config = dict(
    n_kv_head=4,
    d_mlp=2048,
    activation='gelu',
    norm='layernorm',
    tie_embeddings=True,
    init_std_up=0.0145,
    init_std_down=0.00363,
    lr_head=0.00972,
    decay_fraction=0.63,
    seq_len=384,
    doc_mask=True,
    train_tokens=527400000,
)
Each number is 128 + 32 x the weight over its row's rms, rounded and kept within 0 to 255. Layers, rows and columns count from 0. Numbers have three digits each. The size before them is the row's rms in percent of the matrix's.

# layer 3 attention output (transposed), 512x512, rms 0.0635, rows 38-63,102-127, columns 384-447
102:062151174124147126143115118149147078145084078135195111165126032161151147129147145141119151142122125118136141202116083206120130113126047170059028125160099125162050113129155104119061095143136107
099:114112124096119114043161163175114143179089122145119118096174135143149133131094115069148105131143171146151119132123110142151153126171103110109110134123102064114210087119148132141112166127153112
105:180156110177135168125159136106118101124162151128139177123136112159185149112139145154109133166141144117080178095138116148111163152176167121222113089076096126101192105111122142120093121095160104
099:096170121101113140139103154156141132106032120183158130118107132088120129180130174158175167132190111153054127137128090119117116153133069127141140146157145080147144075078141134114141156105147100
099:074091111115157137119115136119147099169113105083143148094141169200107128148111161148100169112084093067138113168104099093134107168166043085126104119190130137146060080127139190096154130174112124
103:156118129091182120132154180161159134152127142175080082151119077142131112083163102199144094116135090062103145141076160150121129118114096099179167141164173139068051094143226118207128079113128157
101:187103121058053177121117183084156155094154131128112125086148070112117115090177177189098158125067054083102138112136067171134095163110108118119100116152152107129173124116165104151081090096176148
106:085123154151176124069149104113093184174182058102155136091140153180170101150095064157102136089128071068148143128116135149130145131106125163128083126094130093123217116120137156101126112090140066
101:119095117117181067079082157142104165164122096097083081149100151098127169150183118160189108136155163073137149081114114147133178114130167169150107140149157168104052136103166145169109132126119110
099:110102048169139134129121134148187116101099127165186146190083143146175091102084114101129199114141115099119102101133096098085150143175149115155094163153100109156113080089152137128136105169104161
101:176099070152093177154156103119128187062155086149125110096076095101217108139123088161139170192095068103146120130164165145161172110104134134178126140115069111109081115122124055147126169130155092
098:130115130146104103112128103169152103063111183137166142155139159139121157146128129178148162085097146165114116171203169133086122157168127091131108096185143137151091165148165115058109125058100164
108:125148105163124159094152105119135105147194151129129124128105141089076108098124157101191092174206131132111177119154120091127128176126184166090130143116107120090197106169073166137132084079202182
108:096150121121173134095122162177127141145121087118196117130136185092116121124166107154150113164070169123138143155130084104122139106148148142125110125086146121209058141138167064134110127124174120
099:102106128113085094104114091101172150145136188119132158120074161075119137107092104150168105110094120068144078141106127119112131153083088109134120119100110104145105055107137075071156152133114131
104:120146169069123143102072127080116160097128137085097148187112158183165133119102140104132074191131108076149175130101121130152110109175119080151164110131154101121141150099105169161143122151150118
100:169120126156139124151075151114106133064152114109117207178169111099117175199093106187182109112129128121159090080122088131093106088124152151115095128147177148133073132195104105164138089162081068
103:096155116168138147119105109137145098102111114176151137110125136071160164157130079117109154118132154103044139160089196095176124131082208130182097133117121115156114165126118086154104138201142128
096:144143058181136157141116131148161171057088171171146128120086129110104182111125136106109111131190138165140154138083154165118128151090122088157146141098139121175173158158105106141099104185075129
105:135113136108111143124207167135111148140138078082160109136168162169108178147137152024205163106117123104178092031164187111119105109095122102162116146099128172128169101108089121121150125110147166
104:154082136112103147149160136131138166145164119147117091153089074185194163212075091143130123102051109141133144084166105142201119143083119164128134137105060159173117146167164097085100148127105144
105:151117140095129161130128197193139159089199088118152057090135099144093111097140116137111128104144100107136090137166122118080106083086114116136081160143137112140110104137130173048178113117154106
102:107151112153083118178095137151131123131137128138140091143141148146120182114159119119087172154164116147159133145147145075113225149200140112185171098140133112118100130128202102155095143137121190
103:097104153095175099179157165109142129110105145094137149113117181167139173122122156123107102153179097116140070143130154151116151105106166117142122129166079073153116123095148103157157091125111140
105:087134137131156203131087085079180167183144179177125117130113120126090149102127164145124098151137124147147099130095143135113139115150156144129068157112154154169121125139131150129110056235045152
104:150099096183094133135148113107143107141169108110088145114135153055157136173139109117086150147110141139114132108119095102051116159137186087116129097105098153167125107087142145146121216134209123
097:117127101127101090119131130108124127136129143198140152176148152171114138113161138055164097147107110154121124125173153149152141155053162142150136100099164138073192067124127107131166153139171148
104:184061122155088150136114085191153124083112145117185119160103127112100103100177112153115171156146098112087121145175157070160151145112087162138076188118104152151138075114077093092117084113070167
100:133085188078142140166105084132182183104109093122167123107097116146132166140095140098149116085119065090140095146124170125131155147168131128104161098116144133158102166106105138156116111143168090
100:052150149122135112118184137082112113109126129106129195133089138159143112055152084102123081134095151137099112115063194116133142096141076133164129117119127069010176197131115136189103135124104200
099:082084129151156021145126127150128104095156128135127134162178053107157084104091133142108139084129124144099119163179150124062108153145171092098122156115175099133081108139148139159089108074142162
106:100071173161107170113159111111103132109129141111149119141117114106094156155120172075125144165149113111176130055114062140149122133161151186087089134131099077118131187129122122081171098159088093
107:213134124124157089131156104129122094129123129158122126132123172167114141130114135032130121103153126132161104083127145130132158088173190139108132103149164147096114087175139208098127130112071147
101:176092167067113147108102094124064105123096149132057130163111150119107121122116146139182132126113178154128155143188134116174089128131183091142193138087130061110168136156081098102143117138059146
099:096192118153120193133140125104157151140111108130164102088166085112146092099163144138124120136106124237118148141111107117162097141181074225105147130144078159112136085119114100127165135139126172
104:150108151094141134148081083173125110144096103122129119101125118149067167204102083164140205143151103107111112118164123168177112079142095127146112102135117123093087113170153114100129143154095162
094:107173138146187120112116147118095096121155127158133158141176107171171156160084174134144133124088124129104149122180080168143130116096134135096112125150143174107090196141142134188141140089123206
107:160078083134115144101122111152172116106168163165130125105093118106128110150123113096112108135131094200072144164142130122112132137052177138131118154089146087137176125124112085139159108175154121
104:158083123060101061138150140124132131144142154131144112160161111116111112142142190086105205120113134082126116125208113196105151096126075188157116109099105098087147108095178101123148165135125113
101:104096099169125109100141151078102124066149109181168130147127023140145157162120111102118118105075169147146129124092157147126181167143134125079102096153116145089147098151137106129179164108139077
106:101194100113164160148144180155129031136112144160104095109190132191106025148089099064083126107183150111080140095117156132173109132184139152125194111104065150133139140140143117145091149137127143
097:101108114115142183141139105129148120162127095132166092104162156114162043164140132166121119108082114149041151133138113178117221157123138183141085149140101113087155114075065133141173107103101175
096:092116124137153127159147083119169109180130096122144079153163157119113078107098162077111081146191150142099170144205104101102165161165060211135052130141107115105024167068088139116114118140188159
098:123149110091127108133127135157170153116162119136113139145133130136146148110166121111104164070075124140191116091173078112117140180125082133073159090096119120152213145115209156130169141150134104
099:133213144090170096136155129107047108132127138067132121126115189107120100117123153119070154145108162144188104188102112123178096040155114157138145118140100139103097081164092119146156184077087201
101:101116126197144063120084088157133065122123097083091074139119071137138128131102134188080107128149165149087159134146130070084142194156184124139168125193122093140083197110191161074098143121157156
098:129152125094121146142139127092066157071163086086123086095114216124117117099179135085103080139140125073172091105132137098057138127175144083110172084100170111146164114118131132119154087148150119
101:053117123204111113094143137124151140148092078124117147132116134146138090099087123139092117078024141141207142149076166118084171151193154100072125153112160148102113180095115117157112206131132145
103:060167119113090116122122115150066148134150144119105171160106105103115097108110151138137134151102161080058056067218149141117052088093114165124172126116097093123156127134129168078141075112112145
102:129090108104108122156124076105177124109157142148087173121098100162135068166097171143073141102103142148156178114124119129136084158177075154123160096174162099069131177168129131130142105124103115
093:113145097134132109118141132159122087104137068091155031199087141171082093107113095144127105113113085119093166127085166177142158127172146126160152094130072142101066059144111130167172140097106139
104:167111118094175127181148140162079141160150159150066069080107151147178131190129220077206118125174090076121159119174156146153094114087103159150119155125156126111105143142154130076159133142086106
# layer 3 attention value, 256x512, rms 0.0594, rows 39-63, columns 384-447
101:134136096162095146132160135058078090143149139137111100083179104130146194173105112165150127146103162139168072157059086104138046180136157109078163048104130123086129144101136112152135086160159062
097:124193078112113151114143135126085183112104214115144114106164118088133126093171123106173079105134181126171093154113113127104182127166104071110096143144055143075124096110136132109168077157114062
097:167099180139178126129117147125073139160102133112142081128154094146210170202081132145125151092133030099153161143145140143155118145142186042114112100093131077216122120134186112146047087050138137
095:158158117156107168095133123164088126166101149120147081100044132130114136184091154141145133146122075141086134129149117131130204116155099148130131195106022056076133108130117092149174125153171140
095:121115001119134110095082114141102127136190156144104206132139149163068129165127130169136100085105189084203135117189130136114140123138117119066148060129123129153151147128093132158147190102123167
096:128146108136110082158125111076119153109101166160097088126123084106144154120145120126121172129104177162150144139110101138122169180096138136126141082106105136196117095130133085108123160177124158
099:123139050146103197172115155162143124107167176143136157126069116144144110094140136095147116094127130153154126170101091113064148122136080147109107103151103187068120132104216137091074132134153114
095:168127115117083090140093139120102167131124068112138121122106173131138106153078166145126148078133156062085061143105150079123083112107128094141141061135125131154109103122123122113105107127126124
095:080095111109125146129134137118067134168151140088157056166123150134110165124120177121108122130100133133133136141133187192106191118117121135151114180109127064140152118108083132105126107102109112
095:118132069095160151163136100109182136159138129132094112086168160111093110065113131153120088126104177083073176137150146203190135086162087105184123147126174141152122085107111143163125144129137141
099:127141056098156108124132164130123141102089149142101107159161083135138095103152097103129135137145110150169122135112094156182192173129125116153111125133132148082123141114185182126188139124160120
102:117148177097155171123107126083060119153135090130109110180039107091169176170112131132145144130125135099117085102066057144107145122147129088100128136150171215205126140144090117166060164129079118
099:161140192130123085104121145102116175142093109116072148127102171165090109163129151122134154118091080165126123122175149220164182115123156119109125187128181113100128127104115102074142112163063100
095:029112157162077166080134126129126094136169150081151033147178140123100160126128180164144090142111100153120136157192190084113062073103089110173110190153122152151124087105073147119130043122079125
098:152172140129111141114159103140103114070081133164080114153108149094096144148054142139173153130084195072100111135124096158110133103115095134122113187087101154097132122175161117110085151100108102
093:129157156124056136112134079114115132125119176100186129154140129107121131174122114116129133098130081114127101086101164125116128068176203111132116095159074139119104140118146146154132182122145109
104:182117188120136196103125120142149138140102105089149174114086087162103113122161119123141042137158098100073156158151133145131156072131089126143119154182173147165142101126110158098201110094127105
096:120059087134146179095061151153155115158128060116151105113115138141144154132123129087137099097154080079107171145156184095153095108154207099109135079165142140091145116137109106146107132122187131
099:149159136058107153167122083123141145202086117146168159153112096071158205111135110153132118113133093093132084160140107169220154098156122165138113120131142068116122076132097160114140083141119096
096:186113184108152129113123113123153131144091108180114152134156103103130142128136113135160220129144141136099059179143173162125110135111091106159057072109114113057136113086123153151155130150101072
097:086128063165209171112086128068098103129156179149104139118098144102096177089143112097121110157153095127087138119113152114095120121112161162163130221143056123141134114180142090113127097128145164
097:160109086140192125156150138108136132098132150144092104115135155111104124096099073133164161107132140172103098120104120136114151102103083157161118144193085126119140133169140133141087168151114085
097:144117074127132144132081102183120119108118066101090145129135111076105185115143121135117109133118143053089092143177155148154102123164133086108135106086103143153147119117128124125080144151155148
097:201132136137093188127149136134131163109022182156154121097167090106182137112114125138121160127150184100135140163148121120129113123091101108087153141127120134116148176147099077108129080149195155
100:102129199144062173083149160125210133143121057139115182117153097127109152147093046122126139134138176130128144165129132160130175155103114112118130139186113103157107134133170143190157119126124134
# layer 3 attention query, 512x512, rms 0.0626, rows 128-173,192-237, columns 384-447
090:099113099195126075177118165123119023126116128166147113133166089107112153160130113124149124104172092184111073117091188147142140126138149173124146137090144131129088126059064110092114108138113141
089:141160180109107094166168095164120116133141079181081105154085134152103097121079147134112122173144013190153161081151148129066136146126159142167144099171079153109144116144120137084136101148169133
087:089134114110092067200128161115119063102110131094142106059134113074147121133164089169138102138135135238175132134139136173091108116124128178134088149127159120115128184115081084173140143130097166
093:097107167171116136103142135152139154099119080125109123066153082101166154082113109093120134131122108101093131118108138149210145171171106121130097158063081087118132157109137090141147156130118093
087:132094180096147061132172108177115179073111128115152037189128132095079133149098087130127103192139138163145123098124115105191100036128142186161161079084090066128134128099152135091146132092107150
091:150114145127089119138122139110110116103111104072128172105101095155136132128131072103150179098155085095132095131076072108155055165146154076105100089048129081106140155118127193157098139090134110
090:196140149109179159144124131165103150144171162147097107129153107120163143059102152139176152092122091149116113141182131169097094120136180128115124127149128158144115098095101117123179135123126113
091:143131150129075155156124151124150184146231152168146151205083129162075179166115172127118144136145131083143200148139120112139171115135129137120127162104135038153162117106157157090157136118174139
092:101178134142120116086121098123194156128159150140086105161180163184143107130061154074100119058084090083194103048176149157166186162187121192118139122174120158122113121146113127137172068143174129
096:070185100133116166071141153123112130213137134123110143097126087123108162091171114129115122117131136133111177124138108194142148124142141146109087164121113143125121106139105114054107132086109138
093:130132139105113108071090106044137193143107112202158174082153136086102135102133123101096096139119104154139174143166106163173194159141163108088108134124168089059111184084130140124113118117155179
092:196106188123114119087075179148121123096095128089108107112107122162153102147135077137138131160131039177175117165149130124138173132145169132057138141071126142173133183127119138143093162099114089
087:146066102162120156078090138049144055112154088161171139139115152106115129071146199142128111153137151138169178122091134104141134118131149052175100148137135167068099180136055133106158136105138093
089:152092116056138126175121093171169099133131107141155137196102171205148147159054125097122103174123121131072113095147140171081099090115110062135109138084153125143114119122078088091131148185125151
093:100108107169143169159120117143125192155126108123138199169105131101096110063112190172142137131169153143116146183127159131170100155176122092166157109107123116225140127120201116100142119135128141
091:205082106118092139107125167145146107176139108117130075113111122102095121168127143168133127090072163113118117148118136165100125088169131062125143114119113191185126104151110135135150141088183123
091:199118156106119119186076151133163087130143072072095172183197127133098159167095115102164158170129152129136170170171116142142104092113098107072112103173158142129134153117157171101175110091110132
096:175156093123125123142113073114134056146105100104135166166118122145132096094123119134129137128121108154094086113166130142098095158191130212137098101149122123060130115117122103136168124158127140
085:124168188093137167141143105118140163209149143118070106149141113157149086118094114138142139083112085169140136154110122150168166169156147140113134160153118168131116092119078141144110078136137102
096:121126077133105077154135131141171160143084152060158129120118138157098124110111107145145117075091139073096162120115121123116073124112084122071130069160122141123146158173110068160125126069080150
087:090183118197169119133145146126104098131181211161111146163153106183130121148094173155111128116072112174135150137099117094146165198134158114126104147199155135120151103127107110131076143092184181
094:167130127167118157100101112121106122121157143115104069157147094159165158094141059105132089100133191116090116140112093150102241161141183152131077146125166103163123179136177101150144180108181122
090:131165146128118079136140172159142145097171111127151119077180139108049120071110187169124069131123126119112104147168107104149123147155104158138144121090119123155147216123166134101106125117065122
086:207129078073126137103149112141176120125131089177162133126147116111123122094166109083156097144168105131132101145140084105082121151148151079133112137099150094167146144138116120087163096158102080
088:119107137142140151178151137148111091140113119127180186147109141165076116155097161148155152087124165153161111099125134121112091213141100154099104187135077099194145142143068131159143093098154122
093:115142116153049141148133195142135076127053135058111138079063122093181121137142152149107165096170078164100148106110162169167069128197094104167172162158188136144087080112192140135112088147120110
090:121129052182065164139138138095144143137132196135100129130080136099104100119129116149156137079125152147121069090167121097123186092167141168125163200163100154131116104154207072148111093170179093
097:090127130152159151122150105129136128128150120121081099160076072210127102085157170089143090086171099156102139118168090103159121182124126143152174161182160128154148081117107140153049113140187033
089:131134154089150078121111139078140156132108128140165194140157119151135181149121145110123100118136108157152127131114119125133173092107105152092152127127113142156144073121187144092096060104106134
092:113100176070134148143146093153108132086114083081124124102160094068087144109102085061093091118139129138131175193126136147097075114145159166157126135111103060121134108102149101153158149144153133
090:173095104088133134126063167140122127117160106159159159110111179151121199129124137141120213137161123079093124078120189182189107171175130091106104197074092127128104126103123107175114109146142097
091:120128101114148108102092104112079172056045169107204174110113101131121081080199151139125145115131089147143112115143112098121193088132219116065148125176131206099118096138121135121119123118120174
095:147108171122097164131141155122128219077118126097092125084138121113159079126105090126126153146139079175163194144138114131088089146081151123128122111145128129127134177094163086127135153113119197
093:141180100092097134128133146128075099069094130143100156059168133127138204059172114112126138134132157105129145203096125145080123126108102146098141095120172104135120085107145154159181036098110112
096:081201097104163106094135152086094095111100147067129155137073120093116109134150090110106053088153159220117152123139158158121156107141094107123147136165105158127122153141107150102166138071163164
093:128167106143145155179167112146128115142132131171108159147091131147069164191053158192149235138113119093126125104151115186146074080140073153124131162146129085165119130118171156152144103173123101
092:131100114140082099149090169111065170085151193132162122153085099119138137103144159123185161127157144100109091083138163146131106113139131103140104103099121132105115075126100141126138152181094131
097:089113155170084160147128076113191086108198117124107130104135148155092112116163096108120098131135054092127142196101090124136131099136116111099162089104124148185131179111168100076139188138095136
097:124198098044110102101120151100094150148118172085130179137054181155150160162123078115097173105109081102135150147138109096136159134097126077085156194150126129159147067117153125126163150111115120
092:106082075206083167154123147117125079135098091123129082117124156120131138168092178153137106120156185133110156122043116160159082169147187136104149159092051142122146121124093117135180098102103101
098:114168116184153094150122165114124147122080115140179166132147110092103109089136133143133147163108123174096086130091151139153159108130127218155132148120192067146160152131111180106116114153138114
085:088066123166106120104084089135172127114131038132054140156178145132122104077138135163102133132152094134194131106060097058147147125110132131143102097223135115110112092142061115161156073114132143
089:180159119156144130134144156102106131046137127109157181129184133081134153063137162172122152135137135160123141151147082103125129089105074167126119134097160047086121125117214132143113150050156138
096:181145108181124149142140176139120101141132077162134091087122164102084139178149085147134113116140132140156141125137124134164144096140166130098133105047132140141136107098184139187075148147156159
089:087108160063193115133168155141104106140171149127156088140110136097177154162153135114138142106083153184127171114186203114098162176181163105112158158164187167170134167164156158128106128094138136
088:106092134137200094133128108132124147189068084073117088135121151097066163180128161129083153158097126112187159109102131098163126130136215086143142139119119134117113121162114103128211074100082098
094:152115048146134124128144110164095088143139097121178149139127076116092136121111172158120196137128147103148115192113175106115124091130133137136140126148099115069146133122118133141148145185127072
096:147115167163078125128125118130158107090206217131116005097095133135151055142118107132147079142094119131092164139124173115093152138095144140107147115158125161055148092110132101101107110096124160
102:081113134135169132146103149131099066085114152118107128099053112129132109173172077154108093139106137105110111144171156115067093102158138074066121175097130131079131169121085114139169197136127149
092:063181119136148104135170152146093053125077146121126145097140167085123137090103156149143152127075149092136130141129131146125108167107040121186118114093178047104115116143155126128132155168115107
096:092067149114134092151097157150108124125139095093114117096102131117112138150149106090130132095119129119111125124150113099142108177149061094122179137066099128172104157097161102144143098140169137
096:114126132163126130092128168055167132139084143053181137149098135075152114167149113132097184105121029107100081165115106135109088109114108085094134106060110160173184156119135126114143144072107121
095:151117201148093146198097177083082131142133132087144056151050104122118125148142178156142094094137102149156052149167124134195158121071181159125140079100142095109108127103165113143122097102091057
093:141124116011108128131140155146158111130162122157189124142163120095108095142094147131112070126120091120064104087133097151105101193096205133153086133119092127163149124104104164080112123166101133
089:112058101077146147145150157138134120067098118136040107103195158162117112161127112125097144140118157180112140094141105065101144138111151179155122120173155130204155187148188140124093086119108102
092:099154083078104178102115129110140104153108147167079144132148080136086108133133076136115129110163088109152159139144124174119099152135138081129131215149135094228142097152150145122145208083153082
099:112137166120119103104112206108100202182153198194143100097091169081130174085132142093115061069101088124152126122147117093142149143142110106148090094109187132121123161155121120122124168121174160
091:154137105151152132130114159095116111137132105130062134108115125169175123166130088094186105148152163157104127167103147166111178099161134102084139168125161150171177103120192068136102100119169106
095:070113084122173092141107125119083150077168149172127177081145134128101130153167141149141083142085174120140105151139071174145113165167068162177142089155127126148111132088137112089127140136140147
099:130170155075083090154067166131111128154117175119070130164105109189083100147140164116171073134179157110155207125098115197125152104159064084122130226134153167127115143108106107124125128165091090
094:167118117157104119156108192146155085189116167087128096124119110150171184053136145138140159121123088103144105102075087149165143073152120108130186109117111164124134167136097141180174138073087128
097:089158079063110108092132174078083099137086154059168140153138089125164097123203127096145088135084124090127127059112162123156154128086120028122166153113137136122144128152114101113120182060115129
094:123121116131131156135117111117100075153132122122082136154055122138088139154113180133151166158146143110150106112175111159146065088090131124174134122092105114134130151159146135112139050106086126
098:142144113111117137114143086086107091147139096096138090172131134113094116108124114085120176136128125145145162141128134157176138144164095133150049143178151133103129128120111188154116102110134137
106:014147105064181126127141118135150127135049092104102183139137134126145179189117122125094098132125147147063035129145168152127099130170090154161117140144111177170115175142159037156157076152164150
092:146079106117106084102148132129129176092148129121198158109129097080125149122119101113112114123086133130137098135119152156140132122150119131125097124116139106125096125145094053161203111120138197
090:142175099189085089134110132160094138162135085186170135117133147073103143162099141109110138121150109110121065145156134143127137151153161107107108082165138127120079091133127149123177112131154067
093:072127160149141148138140107145135135170176175156087093138132135179161185146136124131124209100142137065128178159079092119130079141155157069131138146144185118112104120093138138091174114167150128
100:130126110122151109111130115125136182127106167111107124153117132079132106115122161108109108143128144101087115134160164145089108125121126113136088108131106140188111104085171149174166210173228132
099:156143118087099106158136107136133098107145106150140110192065123134098128151129188117142120132107156127147102122151118139125141141138083206138110131131134153180166132144135085102092078140117114
096:124109178178103101167102143097153145153093067153127087072158099144130127152107130186135180164075083162134083138167118090135125138127124102106086079079104101153120120140185114159113140065137056
096:126103118161122153155103154194116172081200133162101102132074128082121181135157143171140152145145170115101075153131128130122060129155124101108139090085133095097127165139138120080102138150100121
100:154177110161130091141075145153142165184107129167176148109146140127209144185160138143123158075115121193085044106153164100146113093133175140141145178193161179148145116185094128129155106117131136
087:067126196097143087099142132128173102139191096095135125127225095127078143092118079084168106098116103137124154092214151153160141161096140096114092164123123143155158136112147126135108167137174132
099:131096039133095119098136108140168138107074116167103134148097112085086146121076187144145059130147124133115126076132136128110164157117163133172130086126098142094119085140186149102127102068170141
092:175152138140114065167150111183115110130118134093130122126177124163109162124093143141120092168135092134155063108128127130184133090130103138154158082100128123149101076098192086156129114125099135
093:140126139171172153132077147060163090090179138140179130114133160172138152102199105097119157129128127108149146074113083089144119135110152182119141063104121097176118153137140152160132102180156151
094:188148171140087112077106087152097100112053111156089168138153128121157088090085150050077181158170123128116140129177151124073134146133107080150070131124081125129113109130068195102104093067142171
094:169086140156114186160109140166134111172137107097158135101127099152100090120086141156144141125102129094144104117131119116115093125205137111153175153124103079062092114140118114183123118184169130
100:101148141131072138098139161122100115098126135156109119145103139101158201098129123104129150110196147122078173115110148118090129088094022160113086138136139132133087109081074155113051138134121134
096:117142145149134141111129124128138136089181071204202098151078090140136108090137185121115135136080072073181146097174126128171183147143133063143106120170066150101176197116111136114086156141168143
096:062149156193148136130147107148169122148180132140118191148110158121150152151091096112131183135135136134086185109106116153103082119158098111180156096169213123164119160159164115094129138154102156
099:135083180116089143125096141135093124093225238104125113112157062074099098139134145141145151121106158119103089149091127102090134055112130113146139091082105112076128116107182168101108116120158148
091:088103135096161153076134132129120136120147126171153131156108201145176071154149121097107139177141122212118187152151116118083096090152129111137108122122119163122119100124152109144138125145133155
101:149121164105100124085122156165147112122166162124155188103099130150136121111181101119114136098119120126101156145158109120091111110156150054112118117094108176102127076116161133151148155089119142
092:115124158155159154183084100162123091123146093097166099166084126154134136140131211189133132110134178132185143117101111143196110086163129154116187133080153120166102105130123130175141146091058110
093:134140108139105079098161158119099121095100084132108117169070114152132146076208196094108139109164135116147122184159171074226125125164141126152172165113140090174097125107101167117118150138132131
101:114156181137158139141128104144130085121178076171122112154089103083156145129095123125130102116123115103144098066151135189057221126133102129177153148184096110127145123127098116105096132134130095
092:131141080115113150169133170104095124119148154104168116086095096077138161137186140128153152149102129168148152160066122096180140157143106167190121141102124136087145169131190096111068037093111120
090:118110142135112133210129108149135120115143106113153124101137098114089125126140099142138183182113066107172069131117129121104098095144097234136149130068184118175125133145130094232114109134089142
098:121133137095132143120151146050163051144144154118106105132069116084095126167148145181167074107135158144103095158132153166151117113142113127088132122127145162163091167067185068111147131157104163
095:090100167080108167102108096183121103167178094107094077112136148139138093150112161127096162114102043129045133194123116119130094087127153150115140120118159110078133163131144103144127204154037122
# layer 3 attention key, 256x512, rms 0.061, rows 64-108, columns 384-447
087:060143085124113137141148168096097139124151176105117056106116106079111103156109116156145109132090156128123134178136119168135190150141152148124156113148136124107113164119127137095071147111127205
088:122142138152128136069120122118144083141122058111127140053104060155154108089174088126090052128152139172104106154098135128134127209186136121127116164108164159172077184111145152162138136141167116
089:114090159160128139099130079084168173173184091180104121141116160125107122157124130107184097110116133091137123122111095141174140085204076091099157134182157144175109140120081171135094083116103059
089:117171156133057117143112120141108069106140089125119134104058114130121162119144107172097129089052172198155086116120163086122067155126124139108157123143148155089130141125122131139067153060160103
085:163138195101093168119191160119109108070158127133111168086120081150055096148137195127090173201085151133155071089106168118070131140114160080113099178116183084088130114088093167144181154205089142
096:121134096089116137117143087115128091124153193138173124141092125138123122112123132197088145112098138106104143091099103158118140095161121189111131118156137137129124091140119158101120188108117179
089:144157167119166090147104186094163121108152126149163203104146124091187240033167129119146120165103133142126120111104082187116151157110112083070085106141158108108141135130077127135101138175163188
091:143120156143106132134124140137153110078101195164180124060121149105147190140195056116154170080160153125102134141097107125076102108132113131106108112141069121123138100077139115134118144140160143
086:157151079076120155177121109171100125141156159121086092149126096129113125139168150141125108176204110108149101150149073120126129131111095118134130140064052122114133127089172164131143116137153123
093:117097131098113154139099141077130138132177094167164149152128149125136122186163082097172082106141136060170158163122188149152113095110137106139090010142173204095113182163127131145152089125091134
091:105141176129115123092141086154148135129183059126138097165120137099095166144120153148154096112154112093126063095073140106100111092153157124156144081130126125121167148114094115197143126087176106
090:173088066151073136111103179135099142148104097124090125115066191132112126109107182116135125160177096138155174109096043129211083157129120146086127097176140147038165141133175109132147175176185071
087:124142171157105101107155145103189156117131118127088190069160139164121150146110113156102124132167125108112156082093168075110136182157137132168104111104026161135127119143136113081079110143169113
087:117156112182173116143132175126161192209146125082089128130090096068175179105155080168133078099158102112140094114097136132077115172143115142131154147158123142122164076154169191085098115127157138
091:185128123100101160134138152087117091089090163136130132101134190099104129133117081152187186125174093151173036058093087076205150126114129099121173128083137138113072096096143128114068191103179097
089:104132122139110175133138126171184068137148169144163062127178193102087165104123088179078139122145182146109098144152079080125152169124117138197159182182119151183088165152192150089131112131165089
088:105116135124095139114135194097060109062109152193133157148084086140150198118127147043110120096126122125139063145139128133125148075097104114169139154180086096117116153121131130153141150105124167
094:138119156086135108152145126157105144130127149204128107143102086111135190171126155071097136151108071106140055147137108089114045142113184134149104151165116134152163151151126130133090165113109103
089:157135129104167124115144119123181102105159151133188108160090132149102143079111142167084144087116161161122126214100113141089133159129124123175075038082111100092123171165143140141102067085139138
094:095127114076132128127131132146121078148110173123152132099149122151150101107082110158113096130135128121077153091143185185171146080124113142162140134131196176180142141101134103169108089130152129
084:168057135183153120135131156163161129136139073087099186122099107154123176138183158107114114162092098191118133161184142170109104157117102098190102152141160107172153141113173082065115135169155162
093:091181103143179079160108106142134086152120079195155142158103107123063131118105118116132138154096127120172134144154128117136110058112165168128122118073093146108126171083123114132208146103118172
092:108160179154174143069125144128127147194128152133096086164114110119159147140151138147152182132136169188126152113115099117084149066155164113111099101152092141148134077204131147123107125055134142
093:155175174179175135159127129142114141092094115084170159220167141114139109145163160075107161106088162129066155130128099142171160090127101103105098112112142181138104179109165120147143123146198146
087:133143162151129141129108135156130178159093124113167125122096066134131155082093155140139161136181098133128146127102121098129097166136132114151049051121106102122119081139095163168146158107113200
091:082117158055146131101105107116115096121091100161147100114106170124136102083080177144111035130094207119175118074142167141138133138104159141134169029087104107053055135158135081133136188031118111
088:150115162133146102087102105090119136117119135099151099177137063138122160177147119157128138146128097178167035174179136139131173159146107122127207137131162106054124120142124112170107142066200085
089:187060206130136136150091117156155202172127123107127163159168069113121163180137137071108124172112146127147097154112083136114076142121143090088137148136157084196159173139175124129124045105116138
092:094108199152133217191199149144141122097129179110117119161088117066197138112126163119143092105113134144130091153199091070138135172123153117132125116144092087100146117122125113092181153189159125
093:064129141143105098136109123084110096156124192110102143077190133189142155137109127166182145110082160147126166119160113136113134087040119105122207057165177136113113143099094090125093164087134143
087:187106143110122095134136129079058102169115173130114096151138103140157140165096091104137115094100123101092104084174090048142113132133163116098143157132102097055142140157133163156102159147034105
092:121124121116123142075176145117133164168143152162085052163089151180119074104117144164170119175135115133168164115147157120110125091120069173117131135107125088105169079126096098165133146145129171
095:094145133091083089117155098142098058176165138097096108176150126153145126167120189092086092080113163083140177074133116187129159128106105130125085150122175132134145142123090155113170140124174092
093:122071128132143157132153188130156223058171144148110121099054153161174096123125097171134129106103114091139116203120099127209160084172087083116103176127156137123142093110110130113186166034105131
096:168153139097122124153063115176168129117150104139149107121099129121122118073133150133181086138133166082136152171097118186111095142180128134210161122096085086194133160142083132130132036177184087
094:133116146112068165138114144114110109197155129134070117102108115102159071109174129093140078161140133127109110116096154124160200127115181070092089131069151135131132134114141123142157134088115159
093:159111160119089105117119135063154094162115134118156104081154178155120109155101133065138103129128058106184155093105098108139125134073080157089084121164081070141152103058127136239106113146110134
089:091171065175139120109112157111097129121105188107100153163114109129114182145163158168130123133138160137097128147164067156122131108121119160127137154174136086142165107141151067136120140148141096
097:109108113128151142182126113130159102166123166153140133137063124182093112126169099123154094111070080084125191148099151157093162158150182129166114074136151112119126114153127113131176157108142111
090:089143148128117079117153181064188118139142167129112112117132128132133134152081118124162070130172106171146098186153171152152179124048141188128068128111122117166179171131087162154145144089104159
093:096112130112127151158117119166108173173108140154073234089146121096093118132141115134214092066158072159118109152122121076108114101134123159083115207173079131107128184126112099097125143155128158
087:153134093146114153111114081178129135114140148100127116137087089080156135133158125082130096142111138058114109187077147121186180094095180113170132134030163177108147192162173156205164138193145140
088:127159089088056132032146142096139071125137174167133111146100114144200150125127115147098135181168092153135214128151092143133123139135071141142097144143157163137157109118063121164126112208104122
087:141161104133101124083148132131150180112193133167167123175104148127094157150132109137136076129159173166113124028118092136144148157079071164135152097163046092126157139116153131100120182143114154
087:148176111103163094162059100135190115135146130098102134176083110155114134158108105165097115125131104102149144125118138170144170139132180102195139119126123126153136173176074140098120149102167118